python train.py --norm="layernorm" --parallel_block=false --init_std_o=0.0 --optimizer="soap_variant" --lr_head=0.00938 --max_grad_norm=1.0 --schedule="wsd" --decay_shape="linear"
Each number is 200 + 40 x the weight over the matrix's rms, rounded and kept within 0 to 999. Layers, rows and columns count from 0.

# up: layer 9 MLP up, 896x224, rms 0.063, rows 338-397, columns 56-111
# down: layer 9 MLP down (transposed), 896x224, rms 0.0576, rows 338-397, columns 56-111
up338,253,163,211,167,144,155,147,197,203,215,161,209,194,177,162,238,286,135,197,199,180,238,233,202,125,270,166,176,64,216,106,177,205,131,192,221,228,175,235,152,259,186,206,309,212,202,167,158,207,265,221,220,206,214,128,205
down338,183,262,269,226,272,200,192,168,220,241,193,193,151,159,280,186,160,184,141,168,150,240,214,205,212,234,146,205,187,184,234,183,178,150,233,257,244,209,205,194,134,147,220,231,297,240,198,232,179,129,269,191,188,187,223,168
up339,230,260,239,215,214,216,228,194,172,215,164,229,177,192,226,176,143,224,247,233,262,167,150,196,140,228,116,182,196,267,162,192,200,136,194,200,351,122,158,244,187,205,166,225,233,262,196,260,147,248,202,197,158,139,167,155
down339,241,194,229,187,166,154,228,303,183,193,188,228,192,142,190,239,276,262,152,199,251,238,173,247,165,161,240,206,160,218,178,238,236,130,176,244,168,219,206,186,237,159,125,147,155,195,202,216,161,204,213,183,208,240,244,217
up340,218,235,187,241,267,178,259,170,163,192,191,193,173,199,184,281,155,154,140,230,174,268,154,246,198,204,171,180,196,138,201,193,119,193,190,189,264,179,177,204,228,248,276,186,200,188,202,191,327,149,178,147,166,162,175,202
down340,179,173,99,218,194,249,204,192,213,184,214,199,187,222,172,152,175,173,204,218,197,226,137,97,184,226,187,181,195,245,188,166,225,172,178,192,93,238,190,176,208,144,170,228,160,273,191,186,206,155,137,207,314,190,192,162
up341,180,198,255,156,208,173,143,201,145,203,246,155,200,196,156,207,170,149,186,174,195,188,215,183,181,197,217,159,158,150,189,161,168,150,266,174,214,173,253,219,224,227,131,187,219,223,203,200,164,225,248,221,140,196,202,204
down341,186,234,177,174,231,228,125,290,175,165,91,144,252,206,201,220,259,252,203,138,257,176,213,172,189,156,188,246,204,166,229,112,200,225,161,199,127,166,152,212,215,219,188,175,179,181,187,96,213,127,227,209,285,200,200,219
up342,247,110,175,162,157,210,294,293,255,184,171,216,227,84,172,124,203,213,183,221,225,167,249,156,274,246,178,201,259,225,221,193,237,142,281,222,242,163,188,206,130,200,179,191,252,197,164,262,229,256,210,246,214,204,279,192
down342,214,193,211,191,212,236,187,207,194,238,132,102,184,224,247,134,159,242,143,188,208,164,216,142,244,131,234,207,215,206,174,202,203,177,217,276,176,233,218,230,209,164,221,198,235,209,135,230,224,223,191,147,270,213,201,240
up343,164,202,262,135,163,271,266,164,204,139,192,216,256,184,218,152,193,184,177,220,160,212,210,227,204,204,197,195,225,269,191,170,145,202,215,169,195,201,207,153,263,143,215,201,225,187,193,251,143,263,215,217,199,233,155,190
down343,178,235,231,187,129,201,181,288,214,167,223,238,158,219,192,211,208,206,249,208,289,211,208,147,167,173,192,171,202,253,264,180,227,173,242,225,186,200,91,240,202,199,184,178,217,244,245,220,177,207,241,183,185,132,204,225
up344,245,252,181,228,217,259,167,236,124,166,169,205,223,134,228,157,156,212,116,127,242,323,181,238,183,144,180,173,213,177,161,250,164,216,210,149,192,166,147,233,151,195,199,230,236,202,186,221,218,211,145,184,249,230,163,149
down344,203,261,167,146,188,220,212,270,248,163,181,223,188,257,178,195,200,176,326,173,179,211,173,244,204,158,231,175,128,204,255,270,273,246,257,210,199,223,198,152,189,312,206,174,195,186,256,220,188,180,165,194,158,279,209,206
up345,156,175,260,164,185,214,190,199,168,254,157,103,153,156,226,224,243,190,194,174,156,134,271,151,182,221,112,206,264,212,252,266,140,158,265,203,221,228,201,274,175,223,212,213,224,203,235,178,274,191,238,251,211,241,226,176
down345,192,182,230,182,251,258,159,199,244,140,118,156,145,183,165,212,218,190,288,205,242,198,191,185,231,201,214,204,156,217,155,212,293,165,191,162,208,269,173,191,269,160,165,276,141,219,204,258,196,288,173,108,193,162,211,151
up346,253,238,161,218,252,267,205,182,181,193,184,225,166,197,238,187,204,185,120,184,204,239,156,170,120,242,230,165,184,204,266,186,222,207,198,193,176,156,205,179,121,155,171,217,163,177,262,206,175,124,215,197,235,155,255,238
down346,157,235,185,201,258,186,150,202,171,186,171,216,166,168,238,176,203,224,193,184,137,190,162,219,168,283,210,245,283,169,227,261,197,244,274,200,226,209,193,223,233,204,153,227,213,203,219,221,228,156,218,209,226,163,227,163
up347,205,143,220,283,201,165,248,301,192,79,196,190,247,275,190,194,207,145,166,187,253,191,147,180,176,139,167,203,210,227,242,207,168,230,250,250,290,173,253,294,141,238,149,194,198,174,260,123,184,146,182,194,203,206,208,233
down347,231,207,140,209,206,257,238,156,192,242,158,262,158,125,133,234,267,167,192,267,205,207,190,154,172,206,250,216,247,228,289,197,160,193,221,169,264,240,207,232,176,220,290,171,141,240,152,241,183,160,193,150,255,105,159,252
up348,159,223,191,203,173,190,98,272,259,218,168,217,203,193,228,129,211,218,177,237,92,162,183,229,199,204,264,244,149,200,222,243,250,220,199,211,182,234,216,154,161,235,135,241,192,149,180,207,184,214,163,174,168,194,300,150
down348,172,224,232,190,251,186,241,225,193,242,246,155,234,205,156,267,214,165,151,158,221,230,273,198,240,168,168,122,160,235,231,216,225,249,198,223,219,180,203,247,219,233,165,147,204,210,182,182,259,168,140,204,230,273,178,277
up349,230,215,275,89,134,207,199,202,285,172,149,196,208,204,169,161,166,185,253,208,206,193,191,143,141,189,264,171,195,200,166,151,225,169,173,246,173,145,186,184,229,241,157,110,134,219,112,173,178,244,236,231,170,181,191,145
down349,161,175,162,327,219,203,229,173,197,264,243,171,230,161,158,199,158,222,180,100,224,169,236,163,137,203,200,225,244,215,177,152,248,184,218,205,179,209,244,213,247,219,211,147,242,196,224,165,181,176,163,186,135,162,291,220
up350,173,163,205,160,223,232,204,201,168,114,219,187,263,227,231,184,198,239,183,186,228,275,216,186,210,197,264,166,246,205,239,201,234,181,242,179,239,143,157,177,123,157,298,197,228,185,191,224,133,290,218,157,202,231,209,244
down350,187,310,257,221,161,170,190,192,174,223,181,173,211,253,166,186,247,171,220,174,132,233,132,226,171,191,138,202,221,236,207,224,167,299,187,212,217,234,182,215,232,190,177,236,156,216,181,184,185,170,154,217,233,210,228,173
up351,260,150,187,257,132,175,139,236,104,218,177,242,219,271,196,261,133,217,153,291,191,161,294,158,277,267,230,167,224,182,202,203,185,173,158,252,230,149,147,243,259,182,177,159,205,242,192,256,168,179,218,155,238,241,223,158
down351,195,258,289,230,233,169,136,247,177,243,224,155,163,227,229,180,163,232,190,177,204,199,149,212,185,108,204,190,186,203,216,275,241,271,201,195,235,187,206,249,145,175,238,222,197,210,227,222,201,219,212,268,291,126,182,150
up352,214,240,204,292,169,225,169,198,242,212,156,159,132,187,174,202,170,225,211,169,228,242,153,219,184,204,226,256,107,242,249,284,206,265,137,203,255,210,176,175,212,121,102,260,146,243,250,238,245,223,153,251,150,212,95,202
down352,217,223,169,164,202,228,206,222,239,164,192,182,205,175,152,239,172,138,230,326,220,216,169,200,200,213,206,197,196,129,146,199,219,207,260,236,192,127,224,195,230,205,220,213,215,179,210,171,238,171,167,175,192,224,274,266
up353,187,164,224,135,255,147,233,177,207,220,215,170,209,151,209,189,256,187,178,195,236,197,188,268,182,266,178,216,177,218,201,173,232,212,208,240,151,263,133,134,142,263,122,207,199,192,257,151,163,168,237,179,178,237,241,198
down353,224,165,172,257,289,137,148,271,227,205,220,224,252,189,235,232,213,193,276,188,171,208,184,200,243,203,220,206,264,222,220,181,307,212,215,178,125,143,211,162,170,200,200,227,207,215,163,230,202,256,242,158,211,169,227,115
up354,214,155,174,139,258,217,215,238,192,129,189,170,146,194,214,224,157,145,179,245,237,198,246,181,199,196,189,230,170,228,168,195,194,192,165,165,209,186,159,212,122,183,222,289,230,260,228,191,231,209,244,190,158,190,213,257
down354,213,252,265,118,236,214,153,212,232,215,239,193,225,187,165,135,202,165,200,180,239,226,107,223,204,181,174,72,204,247,225,182,157,225,191,210,98,172,213,110,162,236,178,162,134,183,262,188,202,271,237,212,170,224,147,206
up355,245,212,238,266,172,131,224,190,145,179,188,182,230,181,233,264,215,215,129,186,194,121,182,213,178,191,168,121,259,190,265,278,199,198,259,200,210,196,239,148,176,264,203,185,126,192,220,184,184,128,258,221,238,194,146,186
down355,204,201,239,236,152,180,214,99,202,240,198,194,214,253,187,177,142,244,197,227,144,195,241,208,196,210,195,191,173,186,155,215,152,201,180,270,235,248,240,191,186,190,169,136,299,203,192,166,171,219,249,201,169,181,222,112
up356,248,168,213,257,301,258,165,245,109,197,239,204,261,156,177,178,188,171,170,232,178,197,211,303,154,239,175,199,120,256,258,237,241,138,138,303,249,255,210,233,258,154,168,198,179,307,198,121,175,215,215,176,172,168,198,206
down356,250,168,142,174,191,183,213,191,203,155,207,203,197,194,182,226,194,200,191,268,222,265,106,233,185,131,167,193,227,220,228,201,250,224,217,175,234,255,188,208,177,192,226,264,198,157,164,232,149,159,209,156,267,138,182,138
up357,253,144,169,203,218,241,208,161,168,183,245,295,223,182,184,239,224,227,227,193,202,214,134,229,175,264,170,207,223,221,160,196,180,183,253,257,200,186,251,187,205,293,244,170,148,135,205,169,232,200,180,188,213,153,177,197
down357,125,188,202,185,190,223,236,255,174,223,182,142,172,195,160,253,187,207,215,202,275,209,215,135,139,192,208,210,164,261,209,149,240,253,207,146,172,244,171,164,194,199,252,212,182,245,128,180,141,195,174,154,219,173,213,186
up358,279,163,209,275,238,175,170,191,256,122,199,168,172,153,232,203,216,229,179,224,182,144,156,239,252,189,166,113,190,212,264,216,213,106,193,134,197,198,239,226,231,255,169,180,197,213,232,181,185,161,206,125,228,252,143,198
down358,219,183,217,208,180,240,271,124,217,136,212,185,211,230,181,180,209,190,231,154,193,185,139,210,172,252,62,203,269,210,279,188,175,200,254,220,219,159,215,249,195,227,214,151,242,265,141,241,160,137,254,180,218,202,222,128
up359,277,312,181,227,103,189,244,194,228,186,210,151,196,157,224,124,177,229,138,185,171,162,200,216,185,240,231,202,193,140,230,211,224,217,246,151,187,233,167,179,182,229,235,222,209,200,253,191,223,290,173,152,239,245,171,161
down359,161,210,213,209,170,164,178,241,209,167,238,246,212,150,216,240,209,178,214,149,261,194,200,173,278,140,250,206,183,195,201,194,268,192,208,241,205,161,179,233,93,139,186,204,181,231,210,188,237,169,175,269,251,215,200,245
up360,247,234,166,210,242,203,206,213,154,175,154,192,272,222,196,158,182,195,191,167,235,226,189,259,187,278,270,162,209,130,186,226,190,190,220,199,136,155,152,149,168,118,167,204,201,264,215,225,171,153,267,194,227,165,210,162
down360,159,141,170,131,264,162,201,141,305,268,248,147,209,184,133,215,246,192,206,119,238,232,227,210,242,210,232,256,149,175,221,106,234,185,185,165,184,237,207,240,206,142,228,189,225,234,125,205,132,192,181,270,197,150,187,236
up361,230,175,215,193,208,237,194,246,199,228,200,212,162,171,183,242,133,143,159,214,152,226,148,197,219,197,132,145,192,162,216,186,185,138,197,174,142,185,198,247,234,207,190,211,219,195,221,162,197,153,176,206,206,205,118,213
down361,227,201,254,175,172,214,245,192,145,192,229,162,141,274,113,163,233,162,168,217,203,178,192,201,172,146,178,180,128,186,227,177,169,160,248,233,231,205,152,220,184,190,191,225,250,168,167,180,231,263,181,166,245,215,235,170
up362,202,192,195,192,184,182,190,164,253,160,194,211,146,121,212,223,192,223,236,220,212,136,230,196,244,265,236,177,212,177,113,176,155,208,187,173,211,194,171,188,203,192,266,218,297,190,193,206,197,169,173,197,220,237,150,212
down362,191,263,275,188,171,233,169,213,141,148,222,164,218,222,207,168,153,242,120,219,244,160,171,167,211,160,169,168,224,178,165,313,186,220,224,203,247,246,209,184,203,205,177,201,203,180,241,189,105,191,159,196,194,228,179,203
up363,147,187,140,149,265,229,220,230,127,177,136,235,147,228,195,225,151,209,112,165,185,149,171,237,202,188,155,225,172,174,268,265,207,207,198,205,173,223,131,183,154,215,148,234,217,192,239,209,223,217,194,247,182,183,241,270
down363,188,204,177,132,235,244,179,195,219,193,182,241,183,170,228,205,213,243,171,229,250,168,260,176,220,176,145,172,161,197,209,190,255,193,200,231,155,239,212,187,172,179,113,214,214,219,231,268,241,184,241,293,152,203,201,173
up364,210,253,264,203,229,279,228,244,177,199,242,134,243,75,221,169,139,222,152,207,259,244,166,140,217,197,224,194,187,179,252,185,254,185,202,117,229,159,238,248,111,276,199,245,243,267,144,216,239,235,208,189,205,149,218,205
down364,202,198,172,230,328,112,181,232,145,268,192,156,152,229,179,139,228,155,192,197,139,138,236,154,197,268,210,211,163,207,138,152,177,215,240,289,229,118,210,168,219,123,186,215,211,298,192,273,194,185,257,184,150,171,203,228
up365,167,262,210,265,252,164,146,184,185,93,213,161,175,138,184,249,121,261,201,175,209,131,229,209,164,185,217,177,215,255,188,166,190,167,115,209,255,157,105,227,192,212,144,248,161,229,209,246,163,194,243,193,157,229,277,236
down365,189,213,224,148,261,240,261,189,104,130,184,279,161,162,151,218,202,138,209,234,219,169,159,238,258,217,141,117,231,267,280,169,247,187,185,294,202,233,264,187,90,208,143,210,201,197,248,116,126,218,178,174,253,255,175,145
up366,175,209,137,155,212,135,201,186,198,153,217,146,159,201,147,154,226,212,163,145,293,188,166,151,233,161,289,150,208,170,248,121,196,195,234,256,230,232,202,130,205,222,215,112,193,234,155,226,209,187,240,149,222,242,119,229
down366,249,167,275,174,189,121,210,194,246,122,113,263,210,152,187,132,255,175,212,135,207,194,117,203,242,214,188,235,169,185,191,214,198,184,220,201,222,218,162,153,139,181,147,279,155,217,143,139,210,228,177,201,230,245,233,125
up367,212,221,179,189,237,217,219,161,222,255,255,137,139,227,184,237,183,239,236,186,220,215,147,262,202,248,81,214,205,178,110,244,120,244,137,203,240,137,152,189,202,244,245,286,213,187,207,155,209,226,198,190,208,164,307,182
down367,180,193,231,198,158,205,154,277,220,254,173,222,175,199,210,160,135,216,204,209,145,258,160,185,147,165,209,188,213,201,234,169,152,185,203,111,168,176,209,219,217,187,233,310,174,248,153,232,195,233,214,191,146,173,143,168
up368,149,204,259,220,203,157,205,164,177,201,173,225,198,188,188,214,196,237,240,212,224,236,196,238,161,270,197,197,211,178,158,277,207,204,232,108,125,157,203,180,180,180,187,168,136,215,222,178,150,182,169,125,218,162,184,156
down368,166,221,239,154,161,163,255,167,256,225,205,160,191,199,162,286,222,221,226,246,217,197,260,242,234,166,205,153,203,166,226,159,175,172,236,234,135,248,280,200,204,231,210,206,266,275,218,197,211,223,146,166,231,285,231,164
up369,333,191,214,183,231,247,163,181,82,111,256,181,307,126,193,237,181,222,185,224,187,159,187,239,143,128,167,168,223,165,238,103,184,182,266,241,187,233,207,263,183,233,228,311,299,142,247,206,223,302,229,224,156,230,145,205
down369,219,166,187,196,205,286,235,235,269,314,220,229,183,222,246,197,212,156,208,159,202,163,169,196,235,218,183,254,189,166,132,112,170,265,123,91,211,193,180,230,165,125,246,270,106,177,209,187,155,169,186,199,162,227,193,196
up370,204,175,247,166,236,211,211,176,154,200,261,207,188,179,236,212,200,178,165,242,242,163,207,206,252,248,211,182,235,226,190,170,152,179,253,170,236,233,277,242,213,212,223,177,196,201,134,202,217,167,192,169,218,232,214,193
down370,182,269,214,217,267,125,211,132,228,241,252,248,222,202,176,185,210,229,198,166,205,187,194,233,232,285,120,250,240,214,204,209,207,255,258,267,160,199,177,270,236,211,206,216,229,251,204,190,216,162,208,217,208,182,217,169
up371,269,218,175,204,243,234,229,209,165,170,251,153,228,112,191,203,252,211,214,298,253,223,191,170,161,209,200,207,163,231,274,107,216,167,238,241,322,160,195,187,266,196,203,180,255,168,210,242,201,232,175,158,147,236,234,163
down371,198,191,212,232,270,192,201,157,210,145,169,281,187,202,205,229,148,178,208,167,153,201,204,155,237,243,119,205,247,205,192,208,264,250,118,238,139,227,128,136,194,221,219,154,202,197,117,191,237,237,243,172,257,149,219,217
up372,267,165,211,236,206,219,296,175,265,229,216,210,126,192,273,214,193,231,263,211,181,288,256,171,208,178,203,206,178,189,243,195,197,206,186,172,153,159,121,156,229,254,204,181,202,234,250,159,212,186,202,90,156,255,182,129
down372,206,199,220,220,199,244,192,205,271,203,189,226,214,244,121,223,286,239,183,171,166,182,214,147,210,158,204,203,163,199,222,201,210,160,185,240,251,169,195,199,236,161,244,192,179,235,165,213,234,264,185,238,146,178,303,185
up373,224,219,218,218,207,208,179,182,199,228,254,232,205,201,241,153,171,234,158,171,232,226,190,264,231,202,161,201,177,255,195,250,201,226,251,219,203,210,247,262,222,118,183,177,182,126,233,197,143,211,184,192,156,178,208,186
down373,171,269,217,238,135,196,148,260,268,139,152,191,154,208,186,169,217,174,172,176,182,194,235,150,252,200,219,160,258,183,217,194,200,195,223,209,264,167,217,102,176,217,225,215,153,231,223,192,224,165,225,190,220,222,260,168
up374,237,97,256,226,229,189,213,208,174,147,250,241,227,191,246,173,187,190,206,232,216,204,252,161,123,180,215,251,197,145,183,289,135,159,218,187,203,249,221,253,174,230,135,213,196,172,233,231,194,261,200,177,224,247,190,140
down374,223,179,246,133,154,200,223,176,156,178,164,185,215,204,97,300,225,228,219,178,181,178,242,198,216,226,294,151,220,222,193,183,230,209,171,204,155,214,257,195,260,269,209,143,197,223,186,210,209,171,201,255,259,189,132,174
up375,182,230,147,204,174,192,149,193,212,163,189,246,251,255,186,282,242,199,284,263,224,222,218,192,189,164,91,161,176,193,261,200,289,281,183,212,222,191,223,186,267,160,215,208,162,160,201,205,234,193,213,205,180,244,188,306
down375,205,242,197,238,214,85,242,195,188,306,191,256,213,156,216,157,159,175,144,181,185,211,189,173,206,245,230,196,244,276,184,164,254,235,183,204,184,245,272,145,258,247,228,195,304,195,260,193,137,170,234,211,228,178,171,238
up376,259,196,180,128,237,229,237,193,255,227,213,165,172,166,226,304,148,213,241,125,179,183,224,182,178,147,173,252,190,212,190,161,269,196,187,214,202,172,268,149,210,196,174,189,184,195,245,236,254,194,163,213,253,126,178,124
down376,193,195,241,198,225,158,247,222,206,245,158,218,218,179,160,187,192,168,171,172,227,231,157,189,195,241,117,206,175,233,180,214,186,199,188,144,181,282,176,238,224,149,290,234,310,132,243,135,236,228,243,153,163,196,140,142
up377,170,259,117,269,210,186,221,244,247,151,165,205,201,215,107,184,124,135,177,179,155,258,288,215,190,189,256,180,179,232,263,158,224,209,214,193,166,205,210,185,169,209,243,211,221,178,239,223,228,233,270,175,174,161,142,187
down377,233,164,130,202,264,155,217,233,206,258,174,181,157,236,223,160,177,215,170,172,184,198,229,83,181,147,246,239,265,228,114,144,180,240,271,256,224,216,202,243,170,161,164,133,241,237,190,171,203,209,190,112,194,128,171,181
up378,136,159,199,165,147,209,238,242,209,174,186,252,168,170,214,201,177,211,229,130,245,204,214,193,263,151,217,279,234,254,254,136,153,217,189,198,204,111,180,189,211,249,259,211,272,165,196,195,119,160,182,208,239,209,197,144
down378,194,126,216,165,236,175,170,190,267,264,189,150,204,274,181,159,190,227,239,240,228,235,149,195,211,274,205,175,246,143,271,175,239,203,172,171,153,233,189,211,202,145,169,193,183,229,274,202,206,240,170,163,227,206,233,191
up379,165,189,161,75,199,231,127,147,299,140,148,165,221,212,191,141,201,200,170,195,176,201,204,224,153,178,177,186,252,236,178,209,292,212,210,196,169,216,216,205,130,180,232,213,248,243,112,129,232,235,204,153,197,190,134,134
down379,208,199,194,207,227,252,111,218,174,317,155,182,165,208,179,178,172,226,281,208,245,145,201,127,197,292,155,265,129,198,202,188,220,205,210,243,328,205,238,152,262,197,166,213,234,180,212,195,220,216,263,197,241,182,191,225
up380,239,189,195,206,226,197,201,215,124,176,139,161,195,202,161,209,175,166,231,220,205,163,249,191,194,252,143,203,194,180,243,198,179,199,207,197,304,206,208,200,201,221,140,237,191,238,242,216,205,173,189,217,214,205,154,154
down380,298,245,219,158,236,229,136,203,227,233,223,227,182,217,216,258,173,214,190,243,140,174,254,204,210,161,215,160,181,216,195,277,215,198,211,251,167,211,212,190,263,170,130,175,240,122,196,143,249,219,165,214,131,222,227,250
up381,248,151,215,204,159,219,215,249,164,248,191,180,215,224,213,232,230,145,190,193,235,144,188,139,229,268,208,229,222,164,193,160,224,193,224,174,245,215,173,200,218,242,164,266,121,226,193,213,156,200,192,215,180,202,194,185
down381,230,181,179,235,266,227,173,248,179,169,183,205,213,161,257,219,260,166,237,194,151,220,256,219,185,209,222,194,197,214,242,183,228,262,237,167,244,124,207,162,149,236,309,176,166,200,233,193,247,226,203,225,210,222,226,210
up382,197,210,171,263,188,136,180,215,218,241,227,178,219,198,205,260,223,222,202,201,216,237,159,262,218,250,155,228,157,165,200,194,259,300,166,244,180,201,177,200,118,255,201,188,270,215,204,258,206,219,162,195,259,208,160,196
down382,176,209,160,183,154,228,126,219,219,157,135,151,170,161,234,209,193,204,249,211,147,149,269,228,210,233,270,179,189,190,210,248,199,201,186,211,155,179,263,219,194,213,235,115,176,243,117,222,201,184,233,232,219,194,188,202
up383,186,169,258,258,175,234,194,204,228,159,214,209,120,248,251,220,216,200,227,183,199,259,240,167,222,173,215,215,205,210,253,247,185,206,247,197,222,214,178,161,252,146,195,215,182,220,206,202,235,249,171,138,186,204,214,162
down383,211,161,244,247,164,159,185,239,122,283,180,158,208,196,243,209,215,231,186,151,230,137,174,219,177,273,229,192,248,214,196,186,212,173,106,208,163,171,216,191,181,165,153,170,204,194,201,166,219,190,144,116,279,220,140,159
up384,182,195,254,140,214,111,160,238,185,211,184,236,186,214,205,193,251,163,202,269,226,205,216,193,243,241,175,162,223,262,223,153,166,218,203,188,191,275,190,164,209,175,228,192,137,179,258,223,215,199,231,206,194,221,178,228
down384,235,165,180,167,218,212,235,168,176,220,222,265,210,208,211,175,202,170,221,191,209,236,208,156,193,216,189,214,210,252,198,249,214,216,159,161,219,228,130,229,161,171,215,263,191,157,176,196,207,80,216,272,309,267,134,216
up385,220,199,255,249,220,195,200,179,164,178,148,177,133,129,168,203,146,269,133,217,221,285,235,163,185,215,223,159,211,230,174,247,230,178,188,159,236,247,222,144,221,176,236,248,196,207,208,250,198,218,187,201,185,205,238,263
down385,149,236,186,256,162,246,209,234,116,179,190,188,223,245,225,241,186,282,220,205,190,141,221,178,112,256,111,230,197,221,139,182,218,211,206,199,227,270,176,191,142,187,178,280,226,116,194,221,223,217,197,199,264,171,206,237
up386,244,221,190,193,249,116,168,191,217,224,201,188,185,226,228,206,86,218,172,182,161,208,118,158,273,194,154,131,225,170,236,175,204,221,170,210,246,200,147,200,158,196,185,239,184,199,244,176,256,158,242,198,191,233,174,161
down386,159,262,154,248,162,192,171,155,135,201,196,236,158,226,202,182,126,189,196,204,138,210,194,205,156,211,183,195,220,194,246,180,231,242,209,175,199,246,217,173,204,102,148,202,185,254,180,223,135,294,201,171,188,193,193,217
up387,197,183,182,309,147,136,212,225,220,204,212,227,184,160,162,217,191,170,153,187,152,138,231,198,264,154,156,250,166,324,170,237,163,103,121,149,218,174,253,173,205,244,115,180,198,224,205,212,232,169,216,239,197,249,221,210
down387,240,224,254,175,166,134,164,273,216,174,241,198,171,212,192,140,232,133,226,165,200,260,206,235,210,231,263,266,188,167,167,190,199,172,147,229,192,179,225,186,208,229,218,139,208,127,201,254,166,217,236,145,178,224,222,164
up388,175,145,184,196,222,125,210,208,192,148,245,176,233,213,207,261,182,107,210,322,239,276,185,169,207,167,223,201,247,190,228,146,176,159,166,210,140,202,204,221,214,207,180,148,214,161,105,159,187,210,228,151,273,279,186,256
down388,193,161,152,264,156,229,164,217,155,196,221,140,132,228,213,199,188,241,190,147,169,199,194,173,139,153,215,197,184,256,186,244,140,209,175,194,207,124,131,114,233,233,208,183,201,151,250,178,200,186,164,270,217,201,243,222
up389,162,183,249,175,139,221,127,256,205,154,205,220,256,216,197,221,160,227,224,264,168,281,84,214,175,215,214,238,171,246,175,191,232,197,187,255,197,168,149,224,233,157,199,176,166,180,264,180,191,255,195,166,257,156,207,220
down389,211,144,229,236,174,121,213,186,244,216,230,172,149,149,316,167,188,211,127,241,215,180,167,195,250,150,209,147,236,232,115,105,247,201,181,169,255,181,235,246,174,250,181,222,203,203,208,212,211,170,145,266,159,181,190,216
up390,185,237,174,132,166,258,254,173,189,160,205,210,206,222,145,231,216,242,251,253,231,192,211,260,176,176,188,162,154,174,200,188,208,147,127,262,149,231,182,181,199,118,182,237,231,165,228,211,188,236,196,156,218,221,198,209
down390,188,156,202,245,313,219,172,182,123,196,166,212,171,163,140,196,198,198,211,202,199,154,206,196,179,252,216,214,183,214,238,204,132,194,147,242,210,227,260,153,152,164,144,148,227,171,169,194,222,121,180,209,200,216,207,226
up391,201,255,292,207,214,182,235,200,231,230,164,178,256,189,227,193,205,118,176,210,271,207,213,270,147,198,195,141,164,195,166,208,246,167,165,188,239,165,173,263,282,234,153,200,165,278,247,212,161,212,99,226,203,172,150,216
down391,262,196,220,191,204,270,199,163,266,171,180,284,185,206,243,227,241,146,198,190,136,234,207,167,239,104,245,232,251,169,123,172,253,138,236,192,230,195,234,252,234,217,202,206,150,186,219,192,215,162,157,197,186,206,199,196
up392,141,211,226,252,234,210,226,210,182,200,199,141,224,177,274,153,190,223,258,161,262,221,203,147,191,196,204,212,178,160,225,160,223,211,162,194,177,251,198,208,249,135,193,196,203,213,190,186,179,131,244,270,242,129,143,177
down392,197,288,292,186,238,185,202,157,205,220,219,222,130,190,194,208,169,215,198,159,152,219,164,201,230,163,220,153,267,209,271,168,168,182,209,244,144,173,199,194,245,145,193,112,201,267,159,166,207,269,175,126,225,177,244,206
up393,147,252,160,186,186,242,177,166,182,228,240,163,212,190,213,251,171,204,170,146,204,192,240,232,164,231,239,222,116,192,284,208,225,161,202,166,241,194,209,207,218,156,192,225,168,184,261,207,241,257,174,156,213,209,229,229
down393,121,224,144,213,161,122,138,217,239,208,169,233,214,173,221,211,156,192,193,227,174,122,92,345,187,177,202,254,277,228,129,207,226,196,252,202,149,237,194,147,183,325,238,214,201,251,202,201,182,197,217,150,225,183,196,223
up394,153,220,138,177,196,206,156,210,136,198,223,255,194,182,242,204,256,239,188,132,176,169,228,165,177,169,186,266,172,189,208,191,220,214,172,216,163,297,216,240,192,211,179,223,166,176,240,221,206,264,230,179,187,196,219,191
down394,206,96,229,247,260,148,163,202,206,218,214,239,294,202,201,229,226,216,218,257,181,163,238,193,174,247,216,235,198,167,219,249,235,239,245,215,176,239,224,222,187,223,189,155,155,153,188,211,210,217,171,168,211,184,163,235
up395,287,251,234,176,107,153,242,178,219,258,189,177,251,248,207,268,256,201,176,214,240,192,146,216,235,230,204,234,177,191,187,251,200,221,165,122,197,235,236,204,171,228,195,238,219,182,202,264,250,134,159,187,192,211,234,220
down395,135,168,242,226,303,211,177,184,179,197,226,164,127,230,207,260,173,226,134,201,185,206,198,184,197,217,190,150,201,263,228,174,133,207,153,240,202,278,260,170,199,142,182,187,242,158,209,169,132,231,226,116,142,232,172,188
up396,214,125,265,276,195,186,162,193,210,236,210,230,131,205,222,294,155,260,221,242,169,160,273,172,303,222,204,232,229,228,160,229,188,135,246,185,229,184,208,249,146,175,186,165,238,187,207,202,238,252,239,121,143,235,224,158
down396,230,199,203,219,237,183,225,234,242,218,191,121,245,209,176,201,183,169,220,181,132,167,159,139,202,214,253,175,91,155,166,187,136,217,219,150,246,277,243,195,249,209,234,252,195,157,225,109,172,149,66,204,195,181,224,182
up397,205,175,195,240,190,153,137,246,185,157,216,119,195,119,156,180,156,156,207,170,193,280,212,220,284,196,191,202,223,177,142,156,279,154,192,246,194,158,193,142,173,173,274,142,163,168,200,231,198,190,174,223,241,216,200,182
down397,217,182,211,243,228,185,205,165,137,178,223,207,229,264,195,196,136,195,261,177,216,222,179,212,209,189,149,223,187,184,257,169,217,195,154,208,238,193,188,188,239,251,161,239,211,230,127,220,211,228,206,214,165,157,237,148